config.yaml
n_layer: 13
d_model: 224
bias: "none"
init: "normal"
Each number is 128 + 32 x the weight over its row's rms, rounded and kept within 0 to 255. Layers, rows and columns count from 0. Numbers have three digits each. The size before them is the row's rms in percent of the matrix's.

# o: layer 4 attention output (transposed), 160x224, rms 0.149, rows 6-22,38-54,69-86,101-118,133-150, columns 112-167
# v: layer 4 attention value, 32x224, rms 0.15, rows 6-22, columns 112-167
o69 101:115105148081153148110143112118146148094108158129089127111111132153161145195135072139146131117125123137080099140159167165110150145121128151113122101203055131108133075117
o101 104:169101137112131065104090109107184115145145111125046185101151101116174114105167128161100100099113153118098132082076095102149162078152172149151155216163160128094112138112
o133 103:149169155119178093164129078106117109115124134146138127138212171130066126113110154095144078166138154107104117194123177076162119116167138110187148160122124174158113115126
v6 107:079102177109114165151135147107170123108142123127167197176135154122110134061123139176134061130118191154074085138111162142193145124104137137130198153107138177149164158089
o6 081:124083174110106096114136167172149109156114196149105092104125184155117114114122138087125168148063100078131078181097149186098086083073073084107071098152084142153148080125
o38 093:109100161109108072121146168148133197099063146168076125108164102130122169126126134077150116160128143107127125168155181180141155119166123066147084131125148097150160122133
o70 107:140143102152117140105136046162122166111104124141079049102080092143109121094184095152122104162138163112202130162134124074114204142135119141090134111107119056069144162101
o102 108:111128119104149102137156101105112133114148080191095142160142075140105180159129163121139101136109180149159131100181139091126108200141135163090160119102146118060138180127
o134 108:140144132142127139149111061106092138131099158136145175114084075143140156125140113105088098142108156140192172135106089122161163117077152175125138188199130107187056161151
v7 104:093143145153135083166127126150128047155103137152134162152122125076119152174099152154162099132105161174122095094180045129181080137109134087112107093134124107116121066088
o7 091:094198114126106180137110131157131171137129124152172140143158081142151113072135162143192083120138109128107085160083167120118106162075143126124154129123137134144046133130
o39 079:142182120191071120084093066139131118169143099178108152134088118112139158080085149138124163123125114095086113114102137124082111106078129118165148104118118098114137177097
o71 102:115097131141138201063079144096156152142093131220153141100131144112168123130141136144122208118156117113181102149125088188142125153103180135071187118117181151153156159163
o103 102:116106114152147159175143113115106090086115174251075100177074133143161120128164092116161139134114132178153204017102118162144133109136128145101125092140144104161156110089
o135 118:040086118158179145145135068152108152095123094128114168164055112159180152132183106091111121162116129154106145119160099103113123103127142189147112074123142114100113156105
v8 099:139142165077154125105177104097094163150142120125139111106118140107119092106117110136145100182128117113127097131146095153216063142096137152158162080176164093166110141153
o8 095:112077163163139155126138115161132133166105189085106105129179102105129139121115131110105118174131185114180151123144135132076162103154129174117117209034150111054186139136
o40 094:162034136101131134099176104169073141076138152135097154118194132088142128112139134094154158123103072070157140111175142104103123126162147149160174179107128105150119129143
o72 105:128140189086143138101078092127130091103115175143156141128162107155119171110144197051103140208116144211116094117098117122143114130120114146106083065187082160163218114128
o104 117:119152121114138055106175096103107129157091085188186111147135156140127088158106135139171161107175120135146141157075093106162079150157113121066108043171154088188089157134
o136 101:102151117126178144101195179152102184106190103165156106122097227133089120194134146126057089186070126183109087152096149159145121150131171123124102113070201079105102163096
v9 096:132159171180105187079103141072195115058130120124152126137085123153092219140139150146193126172104083117075091108102125160142135073161097120137048133140137109144146170101
o9 103:103212094088184122133133098166069139084136099017128138128101117104140094082118119188120097077173122129143142148095172146171199161096180153139108130122118109138137109126
o41 101:165170114128128134095173115168122092116198070093140167108108159153066129132083092131146088154181116100107166084141148112163178183151178148111114076102121127094133177153
o73 100:120085116122155117169088150170169124134113146034155104108148141094134099188147114179141113142149124074104169120153147073134174133129126156152103129123126105145075088178
o105 095:099157153178138189176179074128210151070200104136116136133095124144096158117179241145117135179129087163097118119104132120166097150119063093131127101113151140093127135088
o137 093:119127092127118149101140107117128124070095064078131129107156169134094143131137225030093114182158203177131141151114103104130081081184198112135136137092114164115161103138
v10 099:146136119136098157184157141123189132116115149139124103104145157101131101099157114119095136126110136093145109132159139150112114113166133181126173091104107093094110076115
o10 102:200152182104106076089099140118081092085121160059187109142144153152123158108106148137118167114120115095119117163138174188143132138092160117131061084149198139159156134129
o42 080:162118125151115116191107128174139166151105086096140154155160141094176140136146177084148130137183113075135198116141137132117144117180095097179143127172096126153170116150
o74 095:106145156169122102157120142086127175147117162056149168152103125102093134128056180100160160130146106151128138191133067161143127104099067121114151159143092090085070129167
o106 108:142173160130137136154113123115158147139123144090096114171107119129140108175115126141177189106171163187188116146161088090130085052149104166165128169142131144140044116150
o138 092:127133144119137118079130142156142177107169111069133108131084072110124112171124176157062142086098125095125135120123133098129122145168067159082077149128094061146141147064
v11 094:168109120118121116134143167166055135125171075136150189083113096158151058121169155146114167143138148133058137132087122083079172126123066106144185080100124136121197114190
o11 086:107093094176145160151095145155152123188145021138116112097161128124132183127126102109137074167087091144160121150124102169137116122181087144113072132144098153190136087112
o43 091:134117149166123113142147170203077162110130154186173187101127109105176126105088100112120114187168064094085123166183181116113160129108097135140108126101097119167149197178
o75 099:125182067081166164119115101107090136109071114118093105188131094148110126160153136109110164133068157106108182106145079111098156138132153165112126145124126162081153100126
o107 097:146111168134095132204091203154160118102152195142113140076113139112123120109132129137148181137166145101089100089109152111083174145113116135106120065152112170132131097101
o139 114:167131147130112103109123119107103204126121153116109100118160141106119117088096115194190060092159188118126145162132122095114119149084140164196129104146129118107143105134
v12 102:254058094084107137114121124164138175138117096112116102102081100143089128131116072086165128171139190203158089155188127178176157117082121116090122079099161165103164113090
o12 093:117131153136141091138152179129132055187163084236103140165151108123090148074086135161142155149137113130110165152095165128128121131158146180125154121082090121143064110108
o44 093:147164102142176127156133151088155120131158096175101112114088105168063101150087081102164169062133167144160139147112090097161112108160128144168107081129116180106146145188
o76 098:144148138151163176170129100146114171058128152100132118146123138174150106164087135112121126121105085028097106114083129121156099030130137113048157080133100108113128147112
o108 108:205123166076102140098144056171162085121167113118097144100177131151155109159119148112108098093055099088134103118114128099148091115086184049150126111101111119132133195077
o140 115:054097114141133154135148122056105178107182134035159135118078109159140125127085094158054100185098186144188134108078123099095119138105114118120166186128157078128107135097
v13 101:181105076109105120152054164127142114143127129114163096140066154187115186062133121152158156127107119119145095155078102171187118173108118141111127119080134183079164124131
o13 087:183055146121113109151090097124175181135143118108089092087184112112122077123112178072144121143139165136154138151147166131154189086127116116095099178106111137225118123135
o45 101:178166153111105119176078109149132129124112143110122116100062101153176122070150123121129120131133160151159144164108102126198127113096126144145127165145109170158105109157
o77 089:072128145099162187119172135120122113135176130128088140223119143111194155129156152118077141113082133132066158154124157101139133130162142182137107068150111200129132103100
o109 104:125170142141097117113143095044123138135074124144144123134106132111018193094119097152155115199088169132096147118071137075135140171159151169112107106095117171149119106111
o141 108:117163142196151154082150161157123162104156125105162123125086144109133172123117117095152135115132135143135179150098085060167129133130123126147151137127126079116101127146
v14 096:080126097095177101129135177114134160094086137136138146135156146130160096157123126110158151154120079088132151146151148148148133177141099157197177105147114154124112175125
o14 101:113076144118105121094100139164110136136123022158107166159144173140150154088177117153042138093104097183156118208128144115162133122118069113132166150129165145170124177117
o46 090:154084128120126153151135133156132173130143162101074115148115101075111123081137147100112093181079112154104153147111115182136094146144126136113201120120119126085183132135
o78 094:138143142188128096169099136113136134102110196082130102156088165143090140164131090127156070154187193106129117125182116136123191096126128141135085134124104123121090121131
o110 098:091125155100096117119148146113113101138119125105133169143109138134160124177139116078125198126178091130147171067129122154128176092144115158168126139167084131125149157141
o142 114:122140143199145155130169165148130054125147107126131043169182086134170122094147058160173144177177087113168140078101122110106110112171128078164106132118113140100082155140
v15 096:122133204098146098090106137104160154114168127131139118087120160169151137128138132090138085141052125109138120124176085087148134123116115129172151091102185081136165131156
o15 086:130161088142131111178125105087154135092125152172141072118083133069095195165081135162166122179126105093106152060109128207085150147122210134108135174174204085151165080168
o47 090:115105168104082129123105113106172114146161152150090101155171099144225165070098150158152109183099123091100120048070133157124129148162164123128116095139113124057083121151
o79 106:161029140031110173146115092107154177106171160084103098154133121114127074114109083148110079104105163088146125173133192141137130143154126119079077122150144125139151121102
o111 097:163099147141135135110106119137131137145105121118141154123159145154112106160145178107151126132098207147160132175108090114160095177121121131124132121133095151084047100111
o143 112:116077123082198173113133093147024131148168123062058144117106150153107093152181159163092106148204184122114133126116161110139126110052082114106127134137095109130092123126
v16 107:154141113105089096135142154150140130145107116150120144134175141119121114071127057155151115144135119125134156101172138134127132086078125107091130131187153215136163146151
o16 091:150142100155084165137155135133101100091149151124125071111083145150101223115131157131112087110106104105139067141120121148141124138142142197200136190132059105156042140104
o48 094:153129106064145105115118106128147127140114107104108123084114210147150128141119144185154135147142179127134192118093091111067102062114145185161131122126132122131137152131
o80 098:108112114173087110127137096093124120162194167063108191093138097132136099147077096115126158117169170119168145088146106109074162168159142108089133123111115079098197228152
o112 104:128114170162145108102161142151123156123056118100175106183111127141109153081115041160145124106121124150147136155139161177150118173120144101110166087183172170128123127133
o144 116:128093126148180106142120106123172112138139128088119105156163175080118129122151133135178067116122162102139145139131209122137129144145145117120162183190124199151124076087
v17 099:136126136181079153155147162137061155133049118145075124129147141136187148158146104140136098091134155097220162116136103151177126154091124122134201134096056124109094173139
o17 094:113084111066146098156153128161152156057168148126111125159114101145131154077126128077136118129149111101078087141076171087151130121153185163120078086194143173117097076033
o49 095:075100114086146116093172099167143111139140146111108143153115073196209053091122168116130104145188107116191180134145120103130162200173120162121109123115114164159115102095
o81 103:155163073107134090098077125130162154136206143126053102091095131164099136102119155149133100109114139157123093124142122164105154124113147169110120101116090092141171168140
o113 101:091155122164112134132105157109078089162133124068092087148198153111142130139131117123121156051169116190138153153189103158166102153140065111116197107142158149131185092146
o145 106:084137160132049117115110140135113066159081087062097169121095134120179106112115142158136120160102132074076090194133165128117102093115141084123173042092200094126156160146
v18 107:081108148096112144119127143083119112171093068104111153154171136170122154163197124148117157097094137176089111154101135178128152141074166114190111163071104162113120210132
o18 083:185138133180117148098124114157113136101152144211195138166172153138185135107092088132138104139101146128086121139132077134097063136172101135095148103173138128076108139132
o50 085:134050142129125159132149129141105156186102088099098160124136108081087103115131097176093103166067123145166061161184108103085138131099106111091141122121124119107133161152
o82 103:134140058109175146150070107075124129112114123127121127043066117188134142092151211128113124140153140141166162115117078137111130093056130150079144126066149119089174108102
o114 102:123156078085153152122162188115135165123133100247082132167098079131098164127208216151112167165133135110147138118130108130165115113108182116170116137092136129178163134168
o146 121:123082103118151138149161175055129161141155117185108150143155100129105111110128117136121142161155152161116111140141176096131132131122090120125184163150163135123184157134
v19 100:149119131107151084141124067163127109165148137138094096113155077116136161132157059091205179118090133174123151121130158110124188139129138117155086173107168103114098184132
o19 089:087091107118129180168173197115168150139195168159161145114092192128160104167118143118142160154146119116128151124101118165128096125131096101122150123101177102132116063141
o51 092:176139153108113149057185061131115151156137135131152127130142106172096194118171172124071130173119126139125100101181151078101103103124147097120151118095157146126148135096
o83 100:096126169051161182057145150103147192115094163146096116140128143127112063154110134149145085112138151094088066148116131095110120074075100148116164112132049167122113125194
o115 099:133140119093128124109096122132130108084122148100108075108131108083121151147156063090142144141131159141116132169081113117125133123148121118200134108133086083078131165167
o147 118:143173145175104077144132136127128072145164165162095096092124156136133123138119122192111111157146131112135081128158151073147096175179149052112083142156183111102124214144
v20 095:125161111159187108102129141127100124058122149158107154141154162155126165118144182164152092083138166121140131076143133178118083159156128108100110094134166107124136196163
o20 100:142139119105176170117123173139099091101113151194161146148098120102160085133084123118092103122147069124118146161126107086166099139093156110169110109165088177149105157135
o52 093:123143109175160105112153115151127116124123083098200135110101182127112046186145123161166107092136112155122127097169111089105139179120131127178183099129103067102154099124
o84 102:131098083152124154127093141173104178142123142226113157121159172100108131104119206112132106134084142220160142134073096132172125170108146175173186178112094131132189105118
o116 096:147085135185080173135113133123110067094163134167142140159121139158087167066187132172164103153093188169214099099174127165117091121165134148090130140124095128105146157123
o148 102:095164113169060113178177061125140212188137130167106131136098062094146122178101119108112157165140169128160088109165119109140120131114109083127090117120174104150127098137
v21 101:094126124162155127128074119075123143160138114131168117126096103101100119135092139130101076081084154142103111197120165115109138138088098101133140099118150153085144124182
o21 092:095130092109131089142095164111139136087100107128149156097113104127130069141136187078166131153129122114160166081127101168128125155117116132114116154107190157140128125071
o53 082:060193062141082139101101141100118089092193087097175134144072120171122085141102194106105152143130091165136131065103078165178167159071097137132159118131142108120129087164
o85 102:168137154125173207139128166146133123154085145238130153116117056140117162093104087172111135136147116182102110142156107090140116144157138157175152178117084137078056087136
o117 103:113139209090071145086124110092089190189081170177154173087097144138070141117107103180109082172086122085122103177143170113092142176120196135172156192131117107147154127155
o149 110:151081175092150148110137171136139189106089128158138124113159166092152102159179099156130102137117085115081106126109144108159127119124112165144153125120114126127119086075
v22 100:088121137154135089205160123104131176143157154144155118115113078108158101151074092140190127167150079164134169080136124133135122069143128116097141130099184198157181106162
o22 087:141123149060124142132096132153164138100101181178174105130118167087148155123134168063089166102154097086080139222170159162139170107135119142159104175113139122195117089146
o54 082:155183122127100149169095090138149076140152062150095126142045102127143166137159156133174128153118160144162081184085135118134153138130078140086151112116126169086084120097
o86 119:092127071164059138115139139121113109116098065109097090108127107139118152156190116177137102123109164123146119115131150092155144142130092122171183134137112072090127216102
o118 116:151164145099136099116132169127117129106099141186176180192141105138101114058148091102128143178119096095119121087106080172158124065158103155067098166158126126148115075111
o150 108:121128100050159149094155121143116145088121060163124208088123115144129111094136131101130151136026106146169108099132168114114131109153131110147126098100144112140076122136